Part of a small language model's weights: rotary positions, biases on query, key and value.
Each number is 200 + 30 x the weight over its row's rms, rounded and kept within 0 to 999. Layers, rows and columns count from 0. The size before them is the row's rms in percent of the matrix's.

# up: layer 13 MLP up, 192x96, rms 0.222, rows 15-38, columns 0-95
# down: layer 13 MLP down (transposed), 192x96, rms 0.214, rows 15-38, columns 0-95
# gate: layer 13 MLP gate, 192x96, rms 0.212, rows 16-39, columns 0-95
up15,106,229,173,196,149,149,245,216,236,188,171,225,198,199,169,211,193,207,169,242,175,214,220,189,202,231,233,175,207,148,168,138,163,203,216,279,195,170,175,228,208,181,192,196,171,143,184,190,132,232,206,195,157,195,193,243,150,171,196,171,216,168,177,189,213,227,242,261,230,205,154,217,193,205,153,178,173,213,168,245,205,198,139,239,181,161,208,192,168,196,216,194,236,196,221,173,221
down15,109,222,172,250,182,217,223,180,159,198,208,241,193,202,182,205,242,153,239,177,240,211,181,179,168,181,185,202,235,195,174,217,212,254,184,131,159,195,210,204,167,200,160,210,168,237,181,205,225,213,132,170,121,202,160,165,176,182,191,177,226,198,225,173,192,190,279,206,213,227,211,189,222,214,173,234,173,177,164,154,199,201,190,216,249,222,191,247,196,182,171,227,193,175,216,201,113
gate16,099,222,192,200,212,144,238,170,173,179,202,238,178,198,187,165,207,175,219,212,181,216,243,216,210,242,222,216,221,254,229,188,131,195,212,216,206,208,192,225,187,271,149,209,209,188,194,205,189,199,206,199,275,266,173,210,187,192,188,228,207,202,192,216,197,199,257,230,181,192,155,192,256,191,216,209,204,200,155,198,216,232,186,206,203,177,187,162,186,178,256,188,255,123,266,251,153
up16,101,183,165,211,191,164,148,228,226,172,137,262,168,233,165,193,192,202,202,211,214,237,217,261,212,200,295,193,212,219,181,156,180,219,229,199,192,165,242,232,210,152,146,217,164,181,201,170,225,228,192,174,207,203,185,195,203,201,159,202,222,150,179,151,230,212,221,230,218,161,176,155,233,215,192,193,219,218,210,190,237,180,155,246,159,218,162,194,258,194,219,207,215,224,238,169,211
down16,099,215,279,188,163,229,181,216,184,259,199,185,200,199,202,197,167,190,186,166,262,207,187,174,191,188,202,202,164,136,174,236,177,246,199,135,221,260,198,195,190,143,254,145,200,180,186,170,255,187,185,216,194,232,229,204,219,149,194,215,182,194,228,225,201,142,197,212,216,157,264,186,181,202,200,132,181,194,236,218,218,138,232,183,188,200,201,199,212,193,161,197,199,182,226,216,208
gate17,098,246,181,183,232,171,166,217,200,183,207,224,208,191,222,222,182,195,209,270,249,216,240,179,188,207,145,169,190,147,195,175,138,217,173,220,179,219,166,235,237,208,184,215,212,178,221,187,204,219,215,214,236,219,249,187,165,200,191,231,217,226,150,215,204,197,187,178,182,207,240,230,239,234,231,245,232,219,196,163,284,177,225,166,180,165,228,161,151,177,245,151,253,169,215,226,177
up17,094,171,218,201,194,184,237,177,185,141,155,169,221,145,235,169,203,149,172,193,208,189,236,187,216,215,200,223,224,178,220,185,228,216,173,197,210,133,169,149,201,203,204,202,227,175,247,219,199,172,192,185,211,185,229,194,193,247,160,223,217,171,166,147,228,179,108,206,219,223,227,181,192,203,202,197,182,192,148,219,167,237,231,167,236,201,162,200,196,211,200,282,184,187,175,266,249
down17,096,182,209,176,198,191,120,176,156,204,206,206,204,234,169,208,256,204,237,234,212,222,143,190,161,217,206,237,197,197,169,192,203,208,239,188,205,241,202,207,239,181,176,199,243,179,169,198,267,291,195,201,189,149,185,190,180,187,202,179,196,195,236,160,203,176,218,208,218,247,247,225,203,193,226,212,189,176,195,231,211,173,147,193,219,199,255,213,228,205,189,186,192,221,273,262,266
gate18,095,163,170,174,191,222,162,217,222,217,141,228,164,206,186,200,216,198,230,180,236,192,194,152,128,180,244,221,191,170,183,193,208,184,153,214,181,223,153,184,197,199,216,204,219,182,169,235,235,160,195,272,204,213,220,239,221,213,229,193,173,233,228,242,224,274,230,207,175,200,213,235,155,141,186,187,235,180,228,191,240,157,243,189,185,211,229,198,225,205,178,200,213,143,217,229,129
up18,096,162,203,230,199,198,165,218,249,187,194,177,167,219,160,222,203,162,174,228,209,242,238,141,226,176,216,203,163,203,202,149,197,179,181,207,259,191,168,165,195,205,187,197,169,225,197,258,184,198,192,210,216,169,161,251,160,227,221,203,192,208,217,199,175,195,198,139,262,203,208,205,246,174,171,181,215,246,239,139,218,244,203,184,195,238,165,233,165,189,221,261,270,227,179,156,187
down18,099,154,239,195,170,157,197,190,140,171,214,213,174,233,197,202,199,256,284,169,214,234,235,225,193,185,229,192,199,183,180,206,161,213,264,223,224,165,197,240,220,167,171,227,196,210,240,199,229,241,213,186,197,213,173,225,274,208,167,189,219,226,210,182,151,159,244,218,168,182,186,216,232,219,214,196,262,189,200,201,244,198,229,240,163,185,230,233,156,161,182,176,157,210,210,216,238
gate19,098,240,216,191,179,209,173,175,206,176,272,152,245,158,194,234,255,223,203,182,248,161,187,219,188,206,183,170,202,221,172,197,146,214,233,183,156,184,164,240,190,196,183,158,217,178,151,226,187,244,204,178,154,216,189,159,213,178,268,222,160,179,210,166,227,157,161,243,234,210,194,200,214,217,188,142,169,241,234,199,189,199,205,267,229,195,207,204,196,186,231,250,232,206,192,197,159
up19,101,195,250,160,202,203,221,237,215,219,148,253,220,155,206,204,177,104,209,209,209,169,215,196,204,217,264,186,208,193,189,204,212,196,217,228,229,175,184,216,205,174,204,188,163,172,179,184,178,235,228,163,231,213,247,177,186,185,156,198,148,207,188,174,172,211,248,231,208,203,171,188,233,263,162,215,150,174,213,181,145,183,263,209,175,174,239,268,173,185,207,169,201,218,245,217,192
down19,101,258,143,201,223,263,180,157,197,172,229,216,195,156,248,201,246,217,238,214,224,205,220,178,183,229,176,162,199,187,229,190,172,182,188,180,211,243,202,219,285,201,204,259,192,190,176,221,247,196,156,164,202,215,206,225,158,189,251,190,189,252,195,236,223,169,179,239,188,195,174,164,237,166,198,262,211,165,168,221,200,208,171,176,161,179,237,174,179,202,240,196,156,205,194,232,173
gate20,100,159,173,160,169,205,259,145,240,182,166,187,188,249,187,213,199,194,208,221,226,207,240,261,237,195,204,222,149,225,194,224,163,181,152,123,254,183,192,161,211,234,215,146,183,179,218,219,168,179,223,164,195,136,218,183,237,184,186,184,198,227,159,203,202,177,189,237,212,210,215,201,174,184,210,250,194,207,158,136,214,172,211,227,184,187,249,190,195,240,182,235,176,165,240,198,180
up20,101,151,215,210,248,161,227,231,199,220,211,233,236,214,193,224,188,238,163,209,196,190,233,203,193,167,227,246,193,185,229,193,248,218,246,195,187,188,197,151,211,178,181,145,180,186,167,224,181,258,204,180,240,200,161,143,242,246,191,231,161,203,137,179,193,145,192,230,244,227,215,208,143,200,205,232,204,220,150,255,180,253,218,197,175,195,199,232,251,226,198,153,214,162,193,183,205
down20,103,243,211,177,220,226,234,167,301,121,177,210,213,139,219,187,165,236,173,168,183,197,221,213,210,258,185,154,230,222,219,176,211,199,241,163,245,180,210,207,229,157,214,179,178,204,210,215,121,143,205,200,228,181,163,173,211,195,193,169,167,208,206,199,264,191,170,159,173,226,201,190,220,204,179,234,191,209,186,210,184,186,219,182,171,203,192,264,203,209,189,196,226,246,215,181,189
gate21,103,220,192,204,186,184,192,194,139,174,243,166,190,177,194,214,230,195,198,217,186,162,226,213,209,238,235,228,188,197,163,194,190,215,165,204,184,232,155,197,218,219,186,274,194,195,173,171,273,198,229,178,243,200,255,208,200,210,219,254,154,179,228,196,196,271,165,180,212,228,203,209,256,144,191,183,244,269,256,174,226,194,229,193,212,176,226,141,227,170,198,184,170,175,184,245,207
up21,100,225,180,220,129,170,201,250,201,169,220,177,248,163,220,237,216,210,202,205,173,181,226,244,230,180,178,188,190,194,197,232,170,206,188,141,174,206,235,174,188,216,155,243,183,268,182,180,276,205,193,273,232,191,229,210,213,165,165,227,171,170,186,230,183,234,205,133,172,184,216,207,217,198,167,142,219,225,221,220,218,183,157,202,170,206,263,179,209,181,218,229,182,221,228,204,175
down21,100,216,193,178,176,288,139,265,197,205,180,197,233,171,238,219,172,200,198,157,207,208,203,215,175,249,186,191,161,188,157,200,244,203,178,218,187,243,236,145,177,176,205,212,172,145,200,230,191,188,181,227,214,175,164,172,236,216,215,194,159,236,146,175,128,227,207,151,200,183,196,202,221,170,191,193,223,256,209,177,172,214,155,188,197,215,245,160,180,198,222,142,195,222,208,172,228
gate22,094,193,167,184,261,220,208,201,210,169,202,216,212,152,259,228,179,176,177,236,194,177,193,230,292,198,197,196,202,240,207,194,173,234,202,183,100,191,205,198,160,177,209,202,184,192,185,250,157,141,203,139,215,145,183,196,230,166,188,199,206,202,220,191,189,206,211,162,205,194,228,154,168,220,176,176,201,217,189,236,180,184,265,155,167,190,237,185,153,178,239,214,207,192,208,247,192
up22,098,214,289,218,189,177,199,214,162,182,193,205,188,171,216,171,187,211,213,216,170,209,212,199,188,209,189,199,204,206,171,231,203,162,209,177,231,201,173,211,203,105,104,259,175,209,214,154,150,245,222,198,179,235,170,178,203,167,255,190,181,236,162,213,220,147,203,225,179,200,221,163,211,245,199,206,222,134,224,240,212,183,164,182,175,209,239,211,176,154,234,195,200,169,207,177,195
down22,096,181,218,259,152,131,212,161,185,217,191,243,211,244,175,166,229,209,194,189,253,210,180,214,237,200,171,183,198,237,153,192,201,219,216,188,237,187,210,208,225,199,223,247,203,244,205,197,166,184,203,177,262,148,158,216,244,191,218,175,222,211,202,185,188,247,223,216,189,251,170,226,152,165,169,190,193,199,197,197,227,159,177,202,233,244,149,178,153,188,271,245,186,190,163,167,168
gate23,099,158,203,221,234,149,192,245,141,190,167,160,179,236,213,223,176,198,187,158,200,158,193,161,250,162,219,203,183,213,206,152,208,187,152,228,169,205,225,216,175,251,220,195,224,191,147,189,187,152,223,145,201,176,280,210,210,151,180,189,181,190,198,220,220,231,232,231,200,179,199,205,256,204,218,237,200,217,201,171,204,204,214,196,225,167,182,158,175,233,224,232,151,248,273,203,200
up23,096,184,166,205,173,214,198,227,208,132,245,197,232,220,164,184,233,175,151,136,215,193,227,253,194,233,246,179,208,234,203,217,220,216,214,205,245,234,190,186,225,183,184,201,171,218,260,204,170,192,193,220,192,178,190,160,204,249,236,168,171,243,226,266,213,208,207,183,186,180,231,177,181,206,176,241,190,192,174,114,196,188,186,230,166,228,288,236,225,190,208,161,232,206,181,179,213
down23,096,186,143,162,216,194,159,247,259,184,159,224,173,169,211,170,275,238,227,215,218,229,192,184,260,176,254,215,195,202,205,176,246,158,193,223,226,257,175,181,222,208,246,175,176,137,194,228,200,200,246,210,214,185,194,219,271,185,211,156,210,231,178,211,231,247,210,234,216,151,172,222,209,245,190,241,207,169,208,228,219,192,160,209,183,176,193,185,215,218,229,164,201,173,213,191,189
gate24,099,177,220,226,192,234,238,199,147,148,229,186,147,236,217,235,186,215,153,244,192,184,203,216,155,201,226,206,210,205,212,199,233,133,181,202,165,201,180,243,129,155,272,250,177,220,196,194,230,210,238,197,180,189,245,249,195,171,175,218,193,214,207,223,160,169,240,222,190,227,196,170,207,182,170,223,170,183,232,242,198,193,232,210,177,151,262,200,193,215,237,203,157,221,212,231,160
up24,101,178,221,218,248,176,223,172,226,169,214,260,205,241,191,250,189,206,183,208,228,175,240,202,209,265,239,179,201,187,192,161,219,158,195,233,196,226,242,263,216,181,159,165,202,146,167,172,195,204,167,206,235,184,255,161,191,162,192,221,165,96,171,231,212,199,194,241,168,219,197,164,219,177,249,238,175,193,209,153,171,172,196,198,183,173,207,168,185,182,208,197,174,229,192,207,177
down24,104,188,183,136,182,222,209,194,198,209,182,206,205,201,215,183,123,168,175,204,193,197,226,240,215,170,196,162,194,200,182,187,196,170,248,221,155,166,189,145,217,245,164,185,235,194,214,174,215,189,215,190,224,135,151,151,162,208,184,221,171,161,232,180,266,219,188,238,236,191,239,220,210,153,230,187,216,231,194,191,186,186,221,126,227,202,220,227,244,198,117,186,233,224,166,225,213
gate25,096,194,146,179,214,237,249,180,177,169,142,179,230,230,185,187,209,179,198,227,150,169,253,193,236,270,192,223,162,199,206,189,154,260,173,189,169,232,172,164,195,224,204,189,167,227,163,204,202,194,238,224,177,245,205,228,243,226,192,248,192,131,227,157,196,158,209,234,189,179,183,230,178,202,225,216,168,178,175,154,201,208,233,205,176,154,193,176,198,172,256,214,190,164,163,193,230
up25,101,188,210,222,217,244,200,183,207,207,141,174,256,209,233,161,210,163,189,209,173,160,191,204,193,241,173,201,158,181,206,236,168,226,213,177,173,197,145,158,209,252,201,190,228,212,189,173,176,194,163,260,191,195,230,239,227,176,249,218,176,165,224,207,171,158,125,245,196,156,175,208,198,229,192,166,182,202,151,214,199,198,200,184,203,141,236,178,233,174,235,195,194,214,155,127,245
down25,098,204,221,205,187,244,163,196,195,191,230,230,194,200,208,189,158,184,245,212,183,170,156,213,132,179,128,224,200,188,223,142,231,152,216,232,238,198,208,176,201,205,198,241,168,186,187,210,165,269,173,206,223,213,214,199,171,130,191,193,227,219,271,193,168,211,181,208,253,137,191,228,199,170,206,209,156,187,160,229,202,239,220,149,199,180,177,227,211,198,189,173,218,226,262,164,217
gate26,105,220,207,219,168,184,233,146,198,211,167,219,184,202,199,155,202,313,175,246,195,234,190,172,210,241,202,206,197,215,194,193,223,188,210,209,197,173,232,215,167,178,238,223,185,191,226,220,218,213,211,166,124,241,258,188,182,212,252,190,201,212,236,153,217,190,203,216,170,208,230,181,242,200,225,207,202,194,188,189,188,297,224,209,234,177,212,219,236,200,270,238,194,235,167,191,234
up26,106,207,142,189,176,175,130,227,166,186,184,139,216,201,174,217,189,188,211,202,215,236,211,155,156,235,223,197,185,130,158,148,170,206,134,246,228,251,185,189,221,209,226,178,210,202,182,226,183,164,214,274,213,243,192,217,182,213,166,211,219,199,220,220,164,247,217,219,274,188,226,222,231,174,207,210,212,180,190,232,157,201,151,210,181,207,178,198,201,179,227,198,154,179,204,154,205
down26,109,189,188,219,198,255,232,186,201,271,173,171,178,167,182,269,198,241,173,227,189,223,218,219,218,191,200,181,217,202,160,186,215,234,223,130,227,277,243,180,219,201,200,206,212,191,222,238,201,197,268,167,154,183,136,176,163,229,193,174,210,179,190,199,197,190,203,199,150,189,152,181,221,224,196,242,190,231,261,222,177,173,232,194,216,273,206,200,228,204,189,235,199,150,194,207,192
gate27,106,193,223,207,221,218,222,238,187,200,197,174,237,175,211,174,231,196,220,224,199,214,195,181,185,237,221,275,138,165,223,199,181,223,161,128,202,226,143,196,234,181,199,204,152,207,225,184,257,194,201,123,163,231,193,204,256,236,192,181,186,139,199,172,194,185,191,265,209,225,254,213,203,212,180,182,221,177,229,190,244,178,144,215,219,235,232,205,229,206,191,247,185,218,151,223,185
up27,103,181,222,263,195,202,149,158,201,186,223,211,223,222,232,183,154,210,183,180,157,281,159,200,215,234,198,237,241,238,225,210,231,202,204,264,217,212,195,181,210,178,171,204,167,174,173,217,211,183,193,228,167,175,271,217,209,214,160,236,146,217,238,200,213,186,212,162,131,196,169,212,169,176,197,178,191,224,193,172,219,236,205,218,227,169,224,196,171,145,274,231,218,206,172,229,206
down27,104,208,143,167,202,175,132,164,211,194,173,228,173,230,198,153,257,207,233,213,161,220,197,173,182,226,179,238,243,239,147,217,149,195,287,183,217,232,211,206,183,157,193,219,241,228,177,170,204,162,148,186,174,183,189,212,205,190,201,241,163,185,206,185,263,212,210,187,213,201,177,215,222,198,202,197,184,189,174,225,201,189,219,217,193,238,162,224,200,247,201,152,172,172,264,255,170
gate28,101,171,234,199,227,156,177,179,167,240,221,247,200,147,227,243,208,199,180,190,224,237,236,173,209,225,217,220,210,156,191,255,175,181,153,215,169,179,205,201,211,253,213,170,232,174,209,193,257,161,213,198,197,211,218,129,164,230,153,182,165,190,219,159,216,265,198,188,233,229,193,168,218,195,219,180,199,216,201,135,204,193,181,231,256,199,191,201,205,229,199,224,197,212,269,275,187
up28,094,238,179,192,189,234,167,200,183,236,173,257,204,247,190,213,226,170,148,195,185,204,228,207,218,153,196,220,222,110,204,210,158,179,174,204,199,194,222,184,235,226,179,190,163,188,236,149,216,146,238,235,159,181,182,220,214,288,188,215,192,222,234,211,167,217,205,195,250,215,177,224,223,203,139,226,151,192,205,171,232,185,226,257,205,189,179,184,216,201,169,152,214,191,240,214,158
down28,097,185,233,212,186,211,215,187,200,219,199,132,174,200,214,195,128,169,200,191,176,204,227,225,198,165,243,205,195,225,157,180,241,170,163,256,186,228,193,168,216,209,202,220,170,131,200,144,163,177,169,205,198,240,185,196,208,193,171,215,180,201,211,185,221,185,233,212,211,234,183,208,199,212,205,217,254,172,181,150,194,195,232,291,202,229,264,225,198,221,236,229,230,208,211,189,102
gate29,091,207,224,224,209,187,180,230,171,218,197,255,195,181,125,221,181,195,199,161,209,188,244,196,175,187,186,202,219,211,234,215,200,177,152,188,163,198,203,205,163,206,195,171,208,188,237,198,219,235,205,215,181,193,204,144,165,209,200,271,228,122,225,184,196,215,249,178,189,204,229,173,270,169,182,193,207,209,188,221,271,193,239,205,209,216,274,228,233,133,199,272,209,150,194,209,199
up29,090,255,193,188,190,159,238,197,149,213,221,208,173,166,215,230,186,137,254,180,174,207,194,239,214,142,226,222,185,268,212,171,212,193,145,156,166,191,224,219,194,211,210,149,174,192,186,204,207,194,255,241,223,248,229,214,216,197,163,231,253,180,172,184,230,266,240,255,167,207,168,203,211,172,156,209,206,201,238,196,242,200,199,170,186,187,221,239,189,163,199,195,163,178,178,220,233
down29,092,228,192,168,249,192,213,168,263,176,217,199,196,246,222,227,97,217,204,200,155,190,245,203,202,200,203,197,169,179,181,211,172,158,155,218,221,169,166,217,189,231,208,168,224,200,267,169,190,198,240,198,230,176,160,204,210,163,170,231,138,219,185,181,200,193,154,231,174,209,186,159,159,214,218,184,214,158,215,168,225,190,195,250,239,191,198,154,222,208,183,183,211,221,247,134,180
gate30,097,224,206,183,144,200,250,221,175,220,170,233,182,229,169,178,211,196,277,225,271,222,207,187,211,241,201,133,181,191,182,181,222,221,201,180,179,225,147,169,229,233,202,215,248,195,196,216,227,173,208,183,199,213,249,238,226,226,197,220,160,215,233,189,223,190,180,258,220,193,171,141,251,216,202,247,211,193,241,157,202,235,147,209,178,203,166,158,193,182,189,188,185,237,201,154,248
up30,097,168,231,168,198,192,175,175,205,180,215,230,202,215,246,189,213,181,210,140,210,212,226,217,214,155,154,167,242,165,224,215,224,164,207,174,199,186,155,226,180,227,208,179,151,175,212,254,209,184,207,176,242,212,215,174,163,181,169,224,227,189,219,190,189,131,150,174,172,239,226,196,159,181,198,190,243,187,226,137,176,172,213,156,217,305,238,176,189,215,175,255,184,201,173,197,180
down30,100,190,156,181,215,228,175,148,115,192,228,219,221,243,227,213,225,240,203,227,171,176,172,180,170,202,183,207,169,177,191,228,187,187,176,208,245,195,178,263,224,172,213,159,184,187,227,206,186,192,181,189,224,234,194,184,154,180,232,190,167,197,248,208,227,173,195,213,144,220,214,171,168,202,193,163,156,259,152,234,169,187,198,227,243,151,164,216,233,189,171,216,215,202,179,215,294
gate31,095,240,143,204,158,222,204,218,215,171,162,261,211,175,190,138,240,189,292,221,243,227,222,239,207,202,211,197,207,205,228,219,212,227,227,192,250,193,173,188,207,237,217,148,201,228,176,219,216,157,246,211,208,183,182,188,229,213,187,217,236,223,181,211,142,224,203,181,194,160,186,222,158,149,198,238,193,206,193,126,201,234,250,209,212,197,223,189,244,178,228,226,163,158,236,209,199
up31,102,147,184,235,167,179,271,253,176,216,237,253,133,257,182,240,171,157,164,247,224,181,167,173,220,213,217,194,246,199,134,196,248,179,209,157,202,236,241,219,236,185,225,187,185,188,261,182,211,249,175,147,217,192,194,152,249,170,182,179,216,153,158,205,173,214,205,224,180,205,200,181,213,208,218,177,214,214,211,195,210,202,198,187,227,183,178,184,209,221,187,207,190,220,177,240,227
down31,101,152,188,212,212,157,226,197,224,193,194,223,229,265,237,232,250,247,213,201,203,173,203,246,212,241,220,201,221,197,216,213,189,240,221,242,197,191,186,193,182,162,230,199,200,158,197,245,205,177,163,165,213,179,211,163,214,217,210,160,207,223,161,196,227,174,195,190,183,177,195,266,185,260,219,171,205,210,284,208,177,228,157,165,225,178,201,229,197,193,290,193,168,207,230,248,139
gate32,099,204,192,190,249,168,227,144,231,191,201,235,216,161,149,250,190,173,143,258,173,218,235,174,209,180,194,187,164,218,180,230,212,193,182,182,187,203,221,180,210,156,227,258,213,180,231,200,222,181,237,203,193,242,196,211,161,156,221,198,234,168,178,184,250,218,213,186,154,195,186,180,187,166,189,227,139,221,160,159,240,256,150,203,172,185,179,211,249,181,218,164,149,193,242,182,242
up32,096,235,164,160,217,227,129,228,155,218,157,183,142,227,224,197,220,211,189,205,210,168,193,218,208,137,229,204,207,186,222,244,196,186,214,233,165,156,208,246,207,218,175,197,186,230,162,213,180,207,186,204,206,221,185,184,152,247,251,168,217,212,218,195,192,202,153,175,198,183,164,144,222,267,196,221,234,149,164,195,179,131,238,172,219,158,239,208,160,192,174,233,201,217,193,235,167
down32,096,167,218,187,193,210,180,180,206,138,170,191,215,187,160,190,273,178,176,235,214,183,172,203,260,159,198,230,190,175,165,185,183,232,210,123,162,174,138,259,250,222,189,196,211,160,163,213,189,196,183,251,200,204,227,232,223,185,190,203,239,228,185,209,241,188,226,213,187,162,180,247,198,159,226,205,229,199,245,180,249,234,200,250,236,199,231,215,183,187,226,222,247,219,251,198,178
gate33,096,212,225,227,233,208,251,200,185,134,182,217,208,161,147,193,220,204,229,205,193,181,214,183,198,248,241,185,209,233,155,166,224,237,235,239,212,197,210,232,201,222,270,186,184,238,193,188,170,178,196,228,211,171,207,113,204,185,217,225,207,186,238,169,228,183,245,210,148,201,191,200,190,222,197,226,277,188,183,231,236,217,165,285,210,202,178,199,175,249,239,211,204,165,174,176,181
up33,094,142,180,210,181,196,198,146,236,271,211,198,178,220,231,242,184,219,150,182,222,224,235,213,165,159,212,190,148,183,214,196,241,191,245,149,216,191,196,199,189,211,179,166,260,137,210,204,222,198,216,191,201,234,211,210,174,240,154,232,231,184,160,194,190,175,191,187,258,209,184,230,233,230,207,197,148,129,236,202,222,163,221,175,172,168,183,184,168,188,163,225,218,200,270,193,194
down33,094,235,197,157,174,204,176,203,206,182,246,248,197,212,181,235,235,165,210,209,216,194,163,181,157,208,192,181,161,174,173,219,223,209,215,11,226,168,237,233,237,172,213,218,212,190,236,221,175,174,194,190,204,191,187,205,204,222,225,188,199,179,183,192,190,192,209,216,211,200,176,182,232,243,185,249,181,174,195,214,205,191,182,230,185,218,209,183,219,206,229,227,207,164,195,192,152
gate34,105,166,212,157,173,174,210,203,215,182,234,189,211,266,196,209,217,195,220,197,238,193,255,244,214,159,179,188,136,231,194,238,158,211,183,159,168,177,153,194,188,237,219,195,218,251,216,225,257,207,242,223,235,232,207,222,149,203,240,178,206,157,214,180,201,225,179,240,205,239,152,164,203,161,217,248,188,192,209,179,235,254,198,204,208,209,228,222,235,269,228,239,213,191,178,145,188
up34,107,195,221,255,220,168,264,211,185,212,201,144,225,239,204,179,199,220,170,158,214,271,159,225,164,195,209,160,169,186,202,143,251,173,222,199,174,230,179,266,193,191,240,183,234,181,181,175,178,211,230,236,225,146,257,192,269,195,196,145,160,176,189,212,188,217,223,211,205,157,178,163,226,197,194,218,190,187,228,216,216,207,201,234,206,260,225,171,201,215,213,259,193,203,226,192,215
down34,108,190,211,209,228,267,158,240,184,154,241,197,204,177,206,195,232,213,197,224,251,159,187,213,175,270,208,165,249,153,191,243,152,204,224,174,202,195,209,188,221,218,258,222,164,209,152,235,175,200,211,147,179,187,151,233,197,184,180,214,179,247,261,200,169,195,159,153,226,222,221,215,192,189,208,191,180,218,192,190,142,178,185,220,207,174,234,230,206,152,241,180,195,223,198,241,254
gate35,098,191,185,216,240,181,272,226,186,178,180,213,163,205,194,170,154,198,205,199,196,184,224,192,200,200,236,232,153,183,229,202,236,266,183,193,195,213,202,210,268,183,255,177,169,201,188,213,266,154,232,243,199,177,160,221,228,219,243,211,226,164,154,165,268,181,182,229,174,247,204,189,203,214,198,181,233,133,164,197,251,179,221,212,193,176,199,218,206,196,248,199,147,168,197,239,174
up35,101,188,216,232,203,159,213,215,262,195,186,185,180,204,211,185,181,216,147,231,180,242,213,242,195,221,216,209,177,186,262,199,270,217,213,272,276,202,176,222,190,137,216,160,199,170,219,166,235,212,239,238,193,153,175,213,209,215,211,174,243,218,171,197,214,157,186,174,210,247,235,156,149,186,197,172,236,176,169,226,194,150,234,175,179,171,182,199,178,214,220,211,179,190,202,170,148
down35,101,200,227,180,137,200,143,182,175,229,158,217,187,193,217,179,208,165,153,168,152,258,216,196,163,249,196,125,221,181,106,215,250,177,247,229,183,189,212,242,158,211,178,235,237,181,228,193,199,184,165,222,243,181,220,218,200,213,177,208,247,200,225,180,193,210,176,156,190,222,169,224,222,215,163,217,187,207,208,207,235,182,197,170,205,146,177,211,167,194,200,168,186,227,149,174,212
gate36,099,162,219,202,178,243,169,182,150,191,163,209,197,251,180,248,264,237,200,235,209,212,264,184,181,246,201,203,195,173,185,198,142,229,157,215,240,247,169,173,249,202,177,199,171,152,239,187,222,223,172,232,208,168,195,189,192,189,226,242,205,189,182,139,240,225,208,177,167,202,271,230,177,182,211,199,229,231,177,156,189,188,177,236,163,210,201,179,188,156,201,227,206,214,245,248,211
up36,103,211,190,191,179,197,174,246,240,201,211,203,227,202,171,251,147,210,213,158,185,254,187,197,223,228,174,181,177,171,193,205,225,158,233,232,209,193,222,235,187,185,196,227,178,194,125,238,202,208,194,189,235,199,225,220,226,177,168,202,131,204,272,201,142,163,251,208,149,159,164,214,198,188,241,184,169,165,191,252,183,155,216,207,218,233,237,283,182,189,237,185,178,186,190,209,197
down36,097,198,150,161,214,217,146,180,183,194,169,240,225,196,206,170,212,185,179,204,161,182,202,198,221,159,238,179,207,209,226,156,186,144,181,85,226,206,186,208,188,234,213,188,241,207,196,234,228,196,220,209,194,176,197,200,217,202,217,247,204,202,226,253,183,221,228,181,213,249,167,166,252,256,178,206,172,236,199,245,192,154,211,188,237,148,192,213,136,199,234,179,206,224,213,139,194
gate37,096,196,225,169,212,233,212,216,189,191,187,192,144,199,211,185,175,212,241,196,146,227,216,166,157,258,196,189,212,220,222,234,187,238,205,224,168,189,209,205,208,256,200,188,252,191,191,203,207,230,199,231,194,199,186,218,196,239,227,232,254,190,162,206,262,206,223,206,223,242,221,213,184,139,175,186,229,169,193,97,211,189,244,203,229,219,164,185,184,241,244,186,248,223,286,220,187
up37,099,176,218,178,181,179,253,199,188,213,152,210,243,180,204,183,219,237,196,174,219,210,151,187,119,219,233,241,194,219,228,165,225,245,242,193,195,154,194,171,213,184,214,185,212,235,168,227,139,190,201,224,233,230,192,255,206,208,248,182,220,210,190,190,189,256,155,200,217,230,200,237,204,244,151,242,224,200,197,209,147,217,203,170,222,187,168,194,238,165,162,164,138,189,233,222,146
down37,097,193,249,205,185,215,194,213,185,186,188,155,186,196,169,239,208,203,213,266,177,196,172,156,187,201,268,208,180,230,196,221,201,170,211,245,163,193,204,197,292,209,194,168,168,199,198,175,187,235,218,241,267,194,193,247,197,198,245,207,264,202,234,187,239,198,203,187,173,179,219,129,194,219,220,244,215,191,209,173,265,174,216,206,159,190,171,189,252,215,206,168,178,244,236,230,161
gate38,102,217,157,240,237,199,188,209,209,197,203,147,180,252,167,169,208,195,271,243,234,210,162,192,182,239,193,226,177,182,240,176,190,203,235,130,194,177,193,206,181,234,229,199,204,241,223,235,192,176,210,247,253,225,229,194,216,179,218,146,268,267,188,181,197,238,202,178,158,190,237,266,186,228,242,163,183,219,200,216,213,202,202,216,195,224,173,245,225,186,250,208,155,191,194,209,220
up38,101,186,248,210,201,212,212,174,203,142,200,266,238,156,276,203,172,205,172,237,168,175,199,220,211,157,183,169,200,245,189,249,209,237,250,237,240,201,202,160,208,194,198,191,204,206,216,217,203,222,201,185,196,188,223,194,191,166,191,255,158,176,205,205,217,220,171,249,163,197,183,197,223,193,181,206,292,189,208,167,166,178,130,186,206,148,221,230,181,227,127,206,212,241,185,205,197
down38,098,210,224,176,210,212,258,155,196,210,146,151,184,211,227,192,213,193,238,255,184,167,244,193,208,186,192,210,191,169,130,165,158,200,231,150,197,201,179,194,212,212,269,172,200,203,176,177,197,149,207,278,195,193,221,220,182,220,187,191,238,205,185,180,201,265,227,167,203,173,239,180,176,184,196,153,217,221,257,229,197,190,143,265,221,214,168,205,153,214,223,215,225,189,176,177,168
gate39,100,212,226,202,233,207,206,171,205,157,206,212,178,199,223,189,201,167,177,241,190,227,143,202,182,210,203,250,117,191,175,256,227,256,170,202,160,177,205,211,241,222,210,181,187,204,217,202,207,157,260,201,202,173,194,173,195,173,216,221,212,219,205,155,189,213,184,199,218,223,201,154,252,173,221,258,141,205,198,183,255,266,188,259,207,270,201,176,154,237,194,156,169,192,196,224,194